config.toml
n_layer = 8
d_model = 256
n_head = 4
n_kv_head = 4
head_dim = 64
d_mlp = 1024
vocab_size = 1603
activation = "gelu"
norm = "layernorm"
norm_place = "pre"
norm_eps = 1e-06
positions = "rope"
rope_base = 10000.0
rope_fraction = 0.5
qk_norm = false
attn_scale = 0.125
bias = "all"
tie_embeddings = false
parallel_block = true
init = "uniform"
init_std_qkv = 0.0352
init_std_o = 0.0
init_std_up = 0.0352
init_std_down = 0.0
optimizer = "soap_variant"
lr = 0.00595
lr_mult_qkv = 0.7
lr_mult_up = 1.38
beta1 = 0.95
beta2 = 0.99
lr_head = 0.00612
grad_clip = 1.0
warmup_steps = 200
schedule = "wsd"
decay_fraction = 0.409
decay_shape = "sqrt"
final_lr_fraction = 0.05
batch_tokens = 65536
seq_len = 256
doc_mask = false
train_tokens = 183400000
steps = 2799
dataset = "wikipedia_en"
Each number is 128 + 32 x the weight over the matrix's rms, rounded and kept within 0 to 255. Layers, rows and columns count from 0. Numbers have three digits each.

# down: layer 3 MLP down (transposed), 1024x256, rms 0.193, rows 485-664, columns 64-95
# up: layer 3 MLP up, 1024x256, rms 0.267, rows 486-665, columns 64-95
down485:112130186124127114155095137129142152189110141167149146219117112188116136101148077105061107130172
up486:123132155116075123135128138084100088079142103096137143143162099108131093125094133160111083197124
down486:111153159137146093139153187147125117136131176096137125131170123121106147086171107084155105148149
up487:167087077179106137132089147137122150135158117156115171146149172147164132154152145112158146158136
down487:105101143171107101199158094151097088132207083104139165124149110127092147114176064123091144107132
up488:136070138145115122139125097121131150100146131132159192170103098104070130134132124152115067127100
down488:136169121143164125192179109177111108135132132124089161143119118159088095177143097125093097116090
up489:145150099104177117115146119118124091082118085138200086126135157171079110127092097121152150125106
down489:124101133167098091104107157091102152167105144085142120158141120152090113118163152084117106151105
up490:116101139128167100114117165124065183138121122134093164145126072213081137161114121116129108110102
down490:109137117154168182098114126141152133147114136140111067172108141091121067163135118137156189216119
up491:132096221093106207199118193133116158067111108163107138152189154181177098054149148109092094158130
down491:166144125123174043066149164144138144216146083144096158121099147193081193153132165111090109091175
up492:142132101153119131129114184144142096168096121140083097133122111107173147121091113157182080102129
down492:152151124139116119145128114194122057120137108134158207107087141195129168122121128123157120129210
up493:092140101141149129113145169088092115163084139162084142133120165134152118110094147161127152196140
down493:131070098176066081112099071122106105158199151149113136096153115108118079128105111111118077158204
up494:127204146160103115128090126191087124104129133138166087086118166094142111092099161104136068103133
down494:073094064107152115122128183088127073112108108127105153142099114190140134134130223133146117119114
up495:133156162163102116164090084150139132134208089155089041135120121084046130091189182123052125161098
down495:146169164120173121117061131128104109125102138100111141101153130152190112151082130121131099131082
up496:121110129106102085143142092181174129099109157160038222129126108101119152095119145115071148128156
down496:058141138104142086188068143113103159119149132118154049064157155202123148154122139101165097094115
up497:071060124121134157173147080088181157112108166092150127081152137086183139161092119119088050090120
down497:128125155087084139138136093150092091105139100085134171155079128073122111101106129094153183103171
up498:134143100169113111173144117151152121139124195147171164132187110093163141164109082106113120086155
down498:189086156059165141205110172100098076113111140151119101139135137099159165088113161158117068132087
up499:146171140140103117028135074109144095112175081138103132104072044128108088126137116143152128157160
down499:114133119107153097190141122129173135182121157149149139119152183070163157147139129088133145100084
up500:109138128148122073103086115168100104130155148172051135150192113105122132105100099115112150154181
down500:149102153076131132199137136098153161151123123150130104138139094144133095185160108109161137094082
up501:182131175101136121138155165121172154116110172159122049140133079138071128146141116127165132153118
down501:093115116150075069120126083067101099098142140086131141135152190089146107095124160096196064144082
up502:193175164119128149215088102144044094097092077186137179119083107151106165131152106139114139098114
down502:150199132088203167069116169103138119114115113065091065174108169120102168147080084121141087138196
up503:118140159189107144078128141156100083109128081157160101178118129186156174153108118113177095146132
down503:155107138150126078149148146122094151095058119097120111118158118135098149123132093217119086158155
up504:126163131149174161119153106107115189112114113107078186140163119148174089190156126102128088072135
down504:122167092129112127094057168134150106158124144134145116154134184091143128148064145083140163143092
up505:193125147102144099093136077153118131095127192127107158083149103126184125130097112080080047163065
down505:147171100147164063072125135169074093138205122122116091106057145165199185124087108135213155100121
up506:109147116159150190074084123138120131111102141138081163167150103150118146156146102162202097101143
down506:171153094142107124129151142126136125146063147119136150112103145132129187137122143072111162155169
up507:165127089142174155116182194080120124107092164163164143117185171078103101143127097120143137157174
down507:131092085104136116150148206203160109139158045105177112156104158099180183129093149060070110143077
up508:122141056134097153148100129116131121054108102130161161148128099136109106131133086094100148105159
down508:167131154102153149145143184133126124183143096177177154112088161158108145138158136116149167167127
up509:142150076139147119100108144117100107127122168083150051110115135151171161181103129106124195122177
down509:151168125160159110105080138181088069174151118126187133120144072154135168138103125158114140119079
up510:076123141164140114146146146145113076134125098145142099139122178192141174140182103086100127145092
down510:168084148100146134124096165116167132150161185145144070117111138114081135108162124154161115163121
up511:160168135177117148162142112127087135182145096166099185085115117106107107113124096102064144119125
down511:135158122147036134080132192163156171063114120153127118115117141159090167154129123169107170096113
up512:225128055148120132109091121155132108143175159119138143105211085091174108134176162090100155072170
down512:117135119110099119157091105181088110136102137137131185085169183080156165162159142206183105142153
up513:123127170108084158068073111083087087117117134111098114132163157140088134144154117185127132155144
down513:171141154149116157137124125169121137142149181123167074156125120189102115132096135147154136143115
up514:104107148177098140142098134134148129136130171175176107142106142142128121160116110132168116143100
down514:130138161128125113139149126101148121077112088166121127220106078154122139110097093135125071105123
up515:095126120066162181158162127124100073104144133121105182120143129116104081147116173191198106106134
down515:067104151123102109112127155144074175145149119128127127154118170131158148144131067111135128125127
up516:127143138120089143191111075112183073100151169135087135120068078157112166120173102122105187109143
down516:127190129155113126081041102147067178146130040122073055203131096105150124109120209155179161187100
up517:183113175132171185112186102155179121148121117136102093139137105149125117154137152124102163078143
down517:179098095156102128119131109115108056126096115095087173123135126082100087159131097135170102126144
up518:073144193181071147163128118212126135119100092184083132179096140166089117162127146139091069105121
down518:117146109095105143148120130099137096080154171130132141056136109094117149126074141156125139139115
up519:119127085100148121147138145182139109188153133109134135136122130120093146148173066075146138164145
down519:122150137163134119105119121101136111132112119090136076143178105102166132151146193142143112099058
up520:116109141105035170117115136078102154138189104147100177132155122090120117113136155116161084161144
down520:154129112105121094128141049081152075150103163088126094147138103150086120121103095107079173116131
up521:174113107156121138195124129134141112138177119157111119185099127122105121130164092120167187118159
down521:062154124096082103110127197124170169104138100184154102160135192072096138098113194127085157098181
up522:055089111157101100091147114068169146208117106162157107111138132142122122162125122117112133164098
down522:077111145112149106071125131114094121164178107096105166119095112138184159074105138165144182137159
up523:113127090084080089133129174100103130093072140143127100098146166131126113155120079130150118150132
down523:140105135142077133131085102143154109095207106122117144162074064152104129125118090095142095131125
up524:086125142176059129129133133143130169181107125167140111167057134088134137065153148101187108132100
down524:184116132152195139144047173124146112109096062164144180139156157159128184129131160156121116121131
up525:146110070089113119185144096111118030127142114134098132132105074110087111161146133062141137145163
down525:081118106150131124111074101078143115123155087102133131160098190135106112112124102150144137113172
up526:141098155142076110114154155139139093090050098129075138128134140146070122076093129131132177125088
down526:144146121128124160129160139133182144127159115149114134143111218083146138139125137080143158125170
up527:153147119111116089100185119138150108150122106047188143155133108127245115162093150128134073150110
down527:135068148172154148128127147132134084159203094158141118123164125085099106168239088161128158143143
up528:097137142173053143168141122150105204091135115121122094089132141086128169097131107126135086115118
down528:148114119086162157156114136081128107183095142169200134075071117158126140128112220103203076100144
up529:129140093067169113075091221174107068077107084125132137175160175094108162091115058128146158117125
down529:124060119162127187137102150139111146109161167126123132129097127113106161140123085177124144121129
up530:123136097141111145155100089159159134146103155153099167114135093115127141115152175159104085158108
down530:101139144124134139108146109094115142111161126117161083137124132113109104122182141121153139105162
up531:033144111137163123138172145152129100141177100214097131119120090114180098236157128115055166175176
down531:132129088235134175076061169140121137150127149061124146158093170124218163169082106168083124116032
up532:189173069162121107125128144137102096116116185079110149140089123135126053090157082124165147131183
down532:174118165109050116115211079168140138167133133122112245127072100118215187129047131090133146109039
up533:142129137100170145219065147156158097140169119124080205137090120178132105118157185100115166104136
down533:141137163103140091150151165140107044139143107142103106125100114090128145217111107127098144097148
up534:129159143186131086138147182209085089066143112084121137155106118132117090124140185100183052206104
down534:139099096114173118121126110171144165141084110108125151088115150124151075164109124171135146156131
up535:134115146103179106143067100084169134126136112147102177113148133087127153061128134130109083118132
down535:085122191115156072139128129124169170164128147176117159132124172083129168140111138135062148107089
up536:134109115188165118168167125167106154125122121139097171131129117172108093129124183150083091127084
down536:129182138128151170117125134121161137165087120135176149115137171132132142123132103118157096107130
up537:103113127145165129107111102108157075134127126140119117149115078155033107135113172173174112111131
down537:147133154109150107136165118133120154110141097149142171080129107131151093147128118083133172105133
up538:114131083184126121112142130080122093154144119124095128157184139118166153115110142075153113136168
down538:113108170128139076130169126123111135082120141105149130175149178128177111161147099206104149112154
up539:106168094140125093158177114161209090159165133141090180088109142084152101107065035123121149163142
down539:134134172136200145144102087089131173090109125154142107120109144154126090195110177173145090107105
up540:108157111153129134107083179123159113139062143088158157146119130124100129135154171071155148147126
down540:154145168151099128111149142121059133128155105161050141134130123121114141143134181121065128097135
up541:134134146170133144148126126084156100110136151139110152112163132156127161113145113116117116120131
down541:077115162164161171128123106147176113156134119117114116143147140141173088110083137119109105105147
up542:137138108088126166089097118159146153183155147119099139074090130144152105128151152107145105127138
down542:114076122140099118141126180193202131140111099134117132125107142107127128152131136165157175132093
up543:142177148165113135187135177185127141117099084127106094111145144151123151074164066119155100105106
down543:142077122122089133102061188087098139141122110108103077086061114055122113166090137163102169152178
up544:115122092164092143128085085114114123115087174104131075148155120138153065129154115123164144135099
down544:159143109058196137107208154174124136130168131173125163158105120145178126165146132098118123140183
up545:157124255120120149121116082189150101106134124094151115163089126102114123139166135085075142169112
down545:167065089124143052070153075097114128137245114116156151104148118126143162088082158097134168121167
up546:077129114167164181137115085126131084114130120102098111105111143066111168143117157123182188101130
down546:095163123155076139078148171101169153127125150168149141198128102135142109156123113125109175118154
up547:138095154163114128128129170130136135118145121102125114136181136110161106146151083138113091066131
down547:146077152198169130088146127138131125150139157169101150154147076094087131095111102137120151131121
up548:106138087125113091144169185153115178131137115108131136138142185143120092083156077144135151192122
down548:130097103136104114148150059132124088108083184099092192173166097179124147149111185167138072184093
up549:121127094146121082086134157143117145148178097160176147087190129105131125128127134103132156162166
down549:165202135069140150140172129156142131116136097127125087176112148164126126127106101122107148127143
up550:153157119135090106093151126131167116154174154086125112109155117093084120148164114115166094111160
down550:167141148218142103119084146122088158195139162080099120136156152121198148159088146076115137128090
up551:168102093129103162048167102116127178104118082168149123164124117149120111088150175068158152121155
down551:143108162169133078175124116166138170123126105135139100127123167151163132144070125082104140154109
up552:121132098184151134097127081148139084091152184094120117092099137123109114114096090154073155101100
down552:167052086192082113100170175149110125101131112148129087087082120136064167114118130114157178138105
up553:137139192117130123122101136194201114187136144067102089099125118133129111158203144084139214110212
down553:151153166119088160059157102111100156038131145094136046146149113081135129130109121150127110097141
up554:138099144188066132141142189099107179131114061200086127159113154093110166130149077110180127115117
down554:177129117084172080157098154154147096155110172124105115095176121158162070129067144114136137140152
up555:179076122181102142057144149180123173026104128173134118115142091127042134102151169154123097168179
down555:080144068116099123176118127082166101162164120078101117155152121138225115179134132145133153117066
up556:174109093177146117123139066117088139117128141139137059119160156114161115136166152059149132114113
down556:084124134094134134139182138089135126128114134137170131137083145091121080119166118178126168114128
up557:083103073100140135115111171111099191166116118111159129091117173171105129144127081179100192115145
down557:132165149175108110135113137144170114110131123115141146175116078131129106133140147146112123131151
up558:130080142134181126161088166080123150135074085196095142105106062164145121148140150159156127146119
down558:135163117145108128154129091158141142227117107110144133091160130115077116116064128162115127104143
up559:161105160142132136199116178091146116194099112118124160123129166147141166159127115130122092111133
down559:101186126201025086168159067120171100039136153131145077093133095114128140115118146094113096095088
up560:147195147125081145086144148123139161139161066090110147132164093094146102207133167145168118124135
down560:157041160143149087156192111107152156123122112121146159127093127082188152126163124136090079196123
up561:145157106145093147120064165122098092143062084156131100103177128197126141140176100151090048116161
down561:187130125085127108145187091162092180169115128131130194119128112144175084182095111080097094100141
up562:103139097144148147125046100136137178087156142146111105115162079122188118092113083163186094089106
down562:184144123080096157127107174172102051104092149132145177128115165074106176189124128129133113130163
up563:146123127072131124127106116139155156151120070184120167080154125046172168109137184125130174086150
down563:147150119165089136117159141101172053190144112132140058170148131152143071151131165074178089123149
up564:120104152088140133109145184071138134143110102112133135093095135125100170153145137087125151100125
down564:108090141124105138092175167158153145105110116094198089124127160128152130133103127119178108078141
up565:123092084170129143141121102157129078071109145138071079136091119164160140168124100179153142115182
down565:200175171155117156131124138113140160092129209168203167152094136141107127155131136090128108093069
up566:070130167171150133166104124134136135141149160122100073132134105110140119115077094143142130188163
down566:154116124101112086090138105129093126136136116172173106112164144168164133102160181079127146158079
up567:178128102114105082114084142215096112149094118072086123135164125163097101167127127183170119103158
down567:175174131147177132118113077075141153132165115128153118121135118154119094117081159113074141120147
up568:184136048130162109108133138111124121104139128150107110126091115155131093144153160172156167123091
down568:075175159191190145134129140136120098110159109060094173113164144181168126117094133076107163196110
up569:093148158124139164099120074129126152128102100166133134160074141116119095187146153121164140157095
down569:094154129076180122106108131161092092116160125157151159134140169132069158128154102113121216111119
up570:157101160067117057073135104146124056073116147127148103151124120166070093090131155153107166116092
down570:192178094095076154112126124147129145151162116158158127087140113124089104189217162130114097130127
up571:144150134164132072073109096043147138059146093119140099093180130171157138120096150200144076138176
down571:157120152136210126126067129107124096130123085133132097097112151085151114081128143130150206128107
up572:071100149161119125106092067124183155169114112116104178140163133124155084102158137148086086136193
down572:129122137095131163141141125156157114087118175107115134109124149164177093109132079132111111110120
up573:138133114147145145121104106134087082127109132119123105095127124102166138112083152113166127118147
down573:149160159125090118164117141099140151152150172142165136124087119154145160094143161127158123148132
up574:111121128113101091060094114116157105170132101117079136117142118093076101087199093129134095115098
down574:153134111155150117107145126149133093074136088121157202092138147121147140082199147136054086121122
up575:119134184103156131149104146085129185140156123124087171106094114098149087156175129101084130146065
down575:160167093106148062102147111110121130106120024129160154131155134177123144163150129078091063107100
up576:108164124216186122181041150128093179175154123152148134098164085121136082143170110161091125179141
down576:125137172083143078163182109167144147112104103149122106134108168130121154126101106122161119100141
up577:123058153047115094149164094093065145097102098127048105115104110121142164126161098121119135101118
down577:119147073196160109110085180061095095143161128087115127154196201197172059126093114114164094113102
up578:142152118148132100103129119039162174164178102110152103113124105141132113128151095158164104111129
down578:116103160114150121196179128145109069131186154163126117095162131091097136152125118122078139121163
up579:139118122112125066130122131078084191136092094149114147143156135082088137084125169185114124097093
down579:136130145164138145084167066123140120146177157129176140113115060165126156098101087129139110135117
up580:172170172157131075100158172142130130138114163072128187056109084106077123140155134157098123118134
down580:139128078170085104088105169132175191157126078085135141185161100128148125150137138214090104111091
up581:121137154177110136129179117158113119168148133103120153164130070105119157051185162140094098165154
down581:121199132158138134128153092148097157104141143126125128163104075135121153127110167173121168105131
up582:144117082204135103175175130153154124117136154132157149087075125178168137086106157124077176148143
down582:126123136173120158136121182146130100153084163161148121187143115111107151174099120150174114119091
up583:154178154134126133046129099128106144134089127168083137127134147051139141167122156124159081155130
down583:136102082181066150129084115138180072189164130127138132094084147126120115132130147106138160079155
up584:141160129167117114096114181112121095118156187101118165106134109124144171130132121083152118108141
down584:143163073128121134111072120134111102162179116213161130140108154094113108096068105156085125150178
up585:135106143178137116074069156135068143162105077126173124119099094116157163122162139157163056123169
down585:089129149101111155185115131098133113127093145119071103122167126164098099151091179104107124185116
up586:147140095195090098145148133149162119113073126193112084156073106115116125162105116169131117171112
down586:156161165119206065142106115094096150122143096113091161138140169115143123129179160114149185146139
up587:121079134133113122110164115143124140123118083123124066166068160156180158182103129163141143186123
down587:096135147130136093050141136130193152084151163145178156159136125098131124090147127115140073149124
up588:117175152203083138210106157107158165118074098130138130142140140095086132139142140105142113119135
down588:091075114124113172079137126171067052128150137116100134103121125115124125078139087115083161099137
up589:120090099121129137116095096146139100164107118117113101133147165121178151173091154123171150158153
down589:157084170147120142129129144100123181098103176173156145113182111165074129133159145145071166138140
up590:155148087156202148196121127170124138149109112111110163160134087151065120116134133084193121131134
down590:094198136067107160092137121094121105154151150154156125091192187166155110133125122118131211122127
up591:119108142107138102126083095111058061144130163186126159113134091097133116072180140164121134139122
down591:160174103154101125152131121106122114135127121164129095146187164128137076177184099118120130097121
up592:131153103123180145193130147141120122163145176168152096150125063148181170150144156162151166137132
down592:168116139135123183076096104179142049127136110152108185204122149118068119135201187124085113096197
up593:142144150175107158186077089122166098048104135116095152154172143111106130177154101173124116153092
down593:175128117130079122098133133145135124156124128064071134113084121085136159114124133069153106141144
up594:185119069221188122131036100100132079137111138119063090124147090104133210161131122129131141078213
down594:148155107144135091115149068118116144141207085098186119145119093163170073141094118174102093146151
up595:149095103164124129074114151172160127174098185166170154109170097181160066108160107090186070140089
down595:164134085072191128124143179123112091141120116121134122114117136109125156166126140139091148138181
up596:157139136109107144138096121130107100101140126120125141118152174143073077095101164114117077149045
down596:160139118171095176136108159115143135157140134068061182100102135149121124134135101122159161075186
up597:059192133119181149079061115167098200118109122172202133044177099090118138104131163117126123116116
down597:112101126184106109085197125147144091146150166086159137124131179133195121078126080122135128124121
up598:168105104165115220074067081121211169135130107143087168168126162104138108141109129144153072106156
down598:062136136058119076175143116138124196117140164120131193128139083122074160146118088124111166146137
up599:162084103179038162147126161142112131102104168131178145095147108143184158155120064131161115082145
down599:175187091152170079072123158157115094119083121121114134113112084098141176141132056178131083103091
up600:118133173200142104093189119109119164153187093143122117128076126121108117136170144119090123119167
down600:094118116052134093146106136153084164078046137138098152145141116083148086174108128176120177079096
up601:182137108119143153132130155026131117084178171153162129107168105158064131104130108067137062143146
down601:130162082151094087160087149122078062108142108134151130114137098130097120085148147160110156157147
up602:117158166152067125098160078110132071144103132097191135098101101141153185116166114113155146132159
down602:151151135159177148131162101087152081253131112124076228097047094119143107130209135115096112172094
up603:160158162106129060186240140206149134148103143117132140113134121105133152191172100087159166146120
down603:137091110125142158140131120124102110122096081111117079129099155084109073072165201129112118134074
up604:151135168150182121187138063123158115146157102121122091138112094104119164184139051081165158177133
down604:129139110133164142043166103141080172166122117142125139098168102169106047082093157118129103111153
up605:152139115127117143150101119131130138126166121124144149151125138141160122111175136065103136117150
down605:074078157125161128122117150140108163124174085045091097138149178159127089196098178081109121116116
up606:150123139158155146136137164068165138129083135132115168134136125117096084171183141140109162100147
down606:131117166152111137159144141134140137122130125106143143084063180138133094108164144133171102157046
up607:153163143164086121164112108067177178167142144177111166164113080146116137126119144160096139121134
down607:078071102104124141130073097106218087067118117105102140144120091147066128152146103062106114186155
up608:136098071163121164143149136062180136125175134157116236113149063121218057107114069155166108096165
down608:137128101110140106138211137141081080158152099102144128143109155104145163135134175167121167137078
up609:137120103105136158172113158139118194164130183121139111113062131107113093126096124217162129130190
down609:136148163091116177112142071126096108115172111118155147147143192124222203186084134128121167126110
up610:098127178184093118153136137112157141165156148148125123132103120133153105092149157108137152112133
down610:161164096130140119121140157133092172063148167088175111125147099100174134160155140129134115125082
up611:174108172125130119165125073113128112139125172169098062145135140176157111130140138141131156149102
down611:137117127159097155119114111119130114107162169152145125132125099096108116109108139184140093141158
up612:094118188148144090118056154091138089124144163133080182158190143147167155139112148141145176131134
down612:100139131132114112155147115141108128147176109081120141132166134137219170125103193108147148067125
up613:141140102118071119086120160117101059089062059117209059131169088096179112128107194139155098122154
down613:143128118120197164128059173128174117167123138134067162111142137130037134106146108122133086136099
up614:156154124096118103106097145153102114135123150128111102164147087062073167069101168106129147157157
down614:150088173140096175167127077112108115156116118105149107150128169136156093156107132159154064135093
up615:122087119105076095084088117112128092134134152051076149091133131147165122132071159175133048164116
down615:118172185136111149220110111131135086141150151110128095127092122061094118179124135116108136101163
up616:177120100128159152095080100123136121174143170135065150122087101124088059185176162178118167150132
down616:118117093209151086158184127189170090120106151191173149114069200099137098096144134083080115133144
up617:068113117200123074137106196176147120122071088126107196098094094104130164112099149136115116140118
down617:116150169101146167088088082113134128112145057204141080147109136147070119178099075137157098084167
up618:169075155146132114130099135209121101119087151134148100129163113101137142129106123171142121145120
down618:106189127117141107146087082095135150057151094108107125116115111139125156136160088128119179099135
up619:121124086140160141109113141129112106151115150116162076138125049040048113126135084154206114152120
down619:095117106103117129155097129100098152148146147203141158138121173187178120114120065161081104159201
up620:144209133094220092119124097152087109124152140098130135090132116105077138126129144159199239178090
down620:160161148171136164120076115092087147082092129163195157092125143150121131174155168110145178098151
up621:139104166187089168122021137037149175135122172179113151177114097147138105080111145083136136093152
down621:085109112160088103174174160143159126131047145146132138113117129116123074147160094187125113192138
up622:178086162126218120163124128175098130165137185080184137123101088169092115118127129184097103125107
down622:115136095074110123154184096206118152023140136058132096102168106146106127170170048161106115126124
up623:131139143109107139126119188150146091109130176163112134109151139098140071130154137197086144183124
down623:213116106128095101124119161104130149115149063159039118087176112129138184102153130168137148086094
up624:113137094161169091187160092102112109146057105125154073126114162117133148170110192191098185146144
down624:129207156151114164064121162181141065112121088158158170177148158107159137151141082106155136070100
up625:123205133088084089099182129123111155077078097136174089089131125092116081176093133109169160192120
down625:142075095105161113174106069084134105134137186115162081150106129095189172168136140160141136132148
up626:148124137144133122139143059154095110067201151133139169144091140155146133133110148074088119154127
down626:096077150131159144130134104113112118072143112115108122110024122122096139108104096142156033149195
up627:137115146150104137103118158101136095034143146163145104108170188147183132173179148171140187186153
down627:101075102155144093140134064098092116145134106167131176201115181104150110143134074188181106162109
up628:140164088117130167150165106138131124143162161050195163071090104113111096107117108119093130124156
down628:105100202119146143127142092113119159196163138082130108100126162159110139095068124126170173118063
up629:164148066173080129160151104130122201115159122114137096108147162132132181172130132144089079127130
down629:198134080141074100067140117125117136074079144160175132052150051166101184197067130159146155157106
up630:132111148145183113102130100127137093139132100135161115098131105116158123145101117098187130155158
down630:118047153103100131157098157072124160152141109112133135110155115129111135099121157151160106118119
up631:100157131173093152189154142158100152068092088148113127077172110147112135171169148160141137105121
down631:116102169112104147195142087108191142065103119182252143130139109145145130145198129055134118083164
up632:162170188121130080174093169118090119141084131110195088105149109114168125157168115131080131130147
down632:178121083099104126150109109183160105143132110107146190103090129115127182047137141102137121124131
up633:150118163174122067082116128129113121133104096129119145117099173113161079143070182071070144150125
down633:115114154176131187188127080109106136095166161157132160157111102126144136155176076191174115154163
up634:085097099136182102117077093137130087092130138126182114162113078138131128137170145138181170200119
down634:096101137135130128132167186085168157129098125170093184105112155103061117134096070106172097173201
up635:170181140161143181190133118113118102096167151112157108174142139111120095125119094105127144064142
down635:121145115139146098133136088150097148117128088098139154067131164125185142088141142122108142179137
up636:173106125162110138109130106113157150144103113118180131118094100137110124095107146108192183149109
down636:111123114164113111138147113136137132091154108095155136151128103091142098150067093113124104178255
up637:093135098180110106129142200115076105137153158143164158125145082150145153107131084124101089121082
down637:152123126103160150147126098098126132130141135113150148147150216139096108091074129084144116065151
up638:140142122120080142187144143130107144156172167118121126092180142038096152082153148078106184102149
down638:124130134116120163154128106149084075119128125068141132182122096155174078095112101165126132107092
up639:114095150171116084093128110061108072147087151062120123080139154181143185078081090164135080146156
down639:110130112114072147085121135193121172112089137112160087169158098148132052115183118045153151164159
up640:096045086105088070151155128101174073132195101134114100114133140097159050080107157172101093127097
down640:145165165154145106111151155144117163081178150126147127150178122145067153143155072112166121088133
up641:136155100091134135083144139142112124085138115137118154104135145124137166134115061095175145169155
down641:129124116138078139186143173158147090184117186063086088141109080155123165158175129127179149147165
up642:233092097119123138149120156118117127127093159136120150137136142180155111055136110080114075170138
down642:106128158161097089144120137175137096133171096150087113139105134146076170116095150076121155045137
up643:154162124144126126167131115158136107096121077120087140103160079108149116116117107095101130097138
down643:128100130085121149113137131150093106104178103135189078128150159124120146131146135089136142123121
up644:124145124085110106030169117104132073099132139087127128143107155150113139132182091133121152188162
down644:151147116156170126086107152160135124085157158121148150111185111108152184212174115172080069121113
up645:093112085108154207106152119127112078157137127177154101114110148075202092187133151125084103114106
down645:120151117155103083147145126118107153209134138136042120157110164147129171105139142159153160090153
up646:102161094098137139134138067101135126077157116224141112089168159045138088166187155163114115147121
down646:154094114178118096122124131118135097174113100087145126136080170173112208111078124120128112082163
up647:136169094117135103097082161106142094123119137076138191106163151138145139140138055104175144143119
down647:111188056142146122123113126149143110107162139084163131121110124121156071139079100109147057158163
up648:113179178098157152116081160078175075091151158098081146136143108122100107135111073204126154071128
down648:137126090157160120124123184177116082136151115162082144137154119137080156116140080109166168106143
up649:108141072121109120139119137131093065103089082178099142115114193147090111169102099102136103180129
down649:148157165140133091102175128124177140135152127084168119118136131199192106154124133142151134125080
up650:107091106096112207126127146150166113134114116146087166100171078087090133088122119223136165120161
down650:121160155102090164137131161099083128155120117192121081114093102164132158114074163104113141170080
up651:083174164105161162153152158126165158192090142051169093115102121114138106156083074133091166186193
down651:168194098118126123109150075128065157075121185113203085126128124198091107170146136158155107129051
up652:126127141120211153130102186065092144170146149098052160175091133094083119164083111109098057176141
down652:116171103105192207171127125107116137120127177201128153151151126089122133072162111154160148073095
up653:139140120136100089153144140112095137141141163142141209117148148108105105148108125130119133124137
down653:078149088134143120128131127139121209135096168087093089170178057144155122090094091094105106086048
up654:138111093163120085169104156138090088080097054120106094093136141166159105108091142106093128184112
down654:092133123096134188093158102120146150144233159132171157125138108135098140161072158107162156122071
up655:144133085157161085118113144104177114169155200126136076167121076120135132174091121119152164130118
down655:181087166086102154116161090192134123111111147088092160132144134097129164175168158143160103128100
up656:057163107158128183130090179120074056162071098110097159112102117160051166135101085138213098133209
down656:125098130202153077136126176144107109156160058149141154096118146178157093120144101053131124188104
up657:113129169098127114113166076158134045075117084144122130112129119123165116098080077120101120140140
down657:156139128144047105170129129121063090100096158134128116078140118121118189139131142114115130107170
up658:140099127149083161091069141086061154090188166159116121176111100106089114129158119128197111131119
down658:142156158123096078132140097087142088165059122133129103095155151155166144099100146148119096202111
up659:174196140131106215153084075144107177108122058152092143130131119166095166091129109128232094121181
down659:137133166154114134145119122210122160106091116105154120105109113133167147130123128123136090115088
up660:136088071142152095085163171115188057154075158128099171186121029166170159185177100145156130115131
down660:141110185191089130151091134143056143156084139190087138111134107139128181131082082106166174133162
up661:152060074176088094097048091144107212107100174111149172156076150114118141120141113128134121160106
down661:109151085111125089163131089126121119114166070127113119128096126146106161091156099127129138161135
up662:142137142166120162120114144067103120139102101144136097104081189156159112106131138105145170151123
down662:118127108121186115091163134103153142132138123143115151186100165126130139185110121152103108080117
up663:084176103135155110142071117113070110123152108181148207095116186179091080142139105075129089135141
down663:117130132165122095102181146108194136115089200109156135133098102134184180115079136159150133084097
up664:113164108116096123162058120119155133089083116099153115137138171111157099079124149087140159082068
down664:167141183130148122088122151121096136134121184161054187140124114126121083133213137130128140188140
up665:089122151151146150143134134074111111082104142137105106096095170135115153150055177141167088125190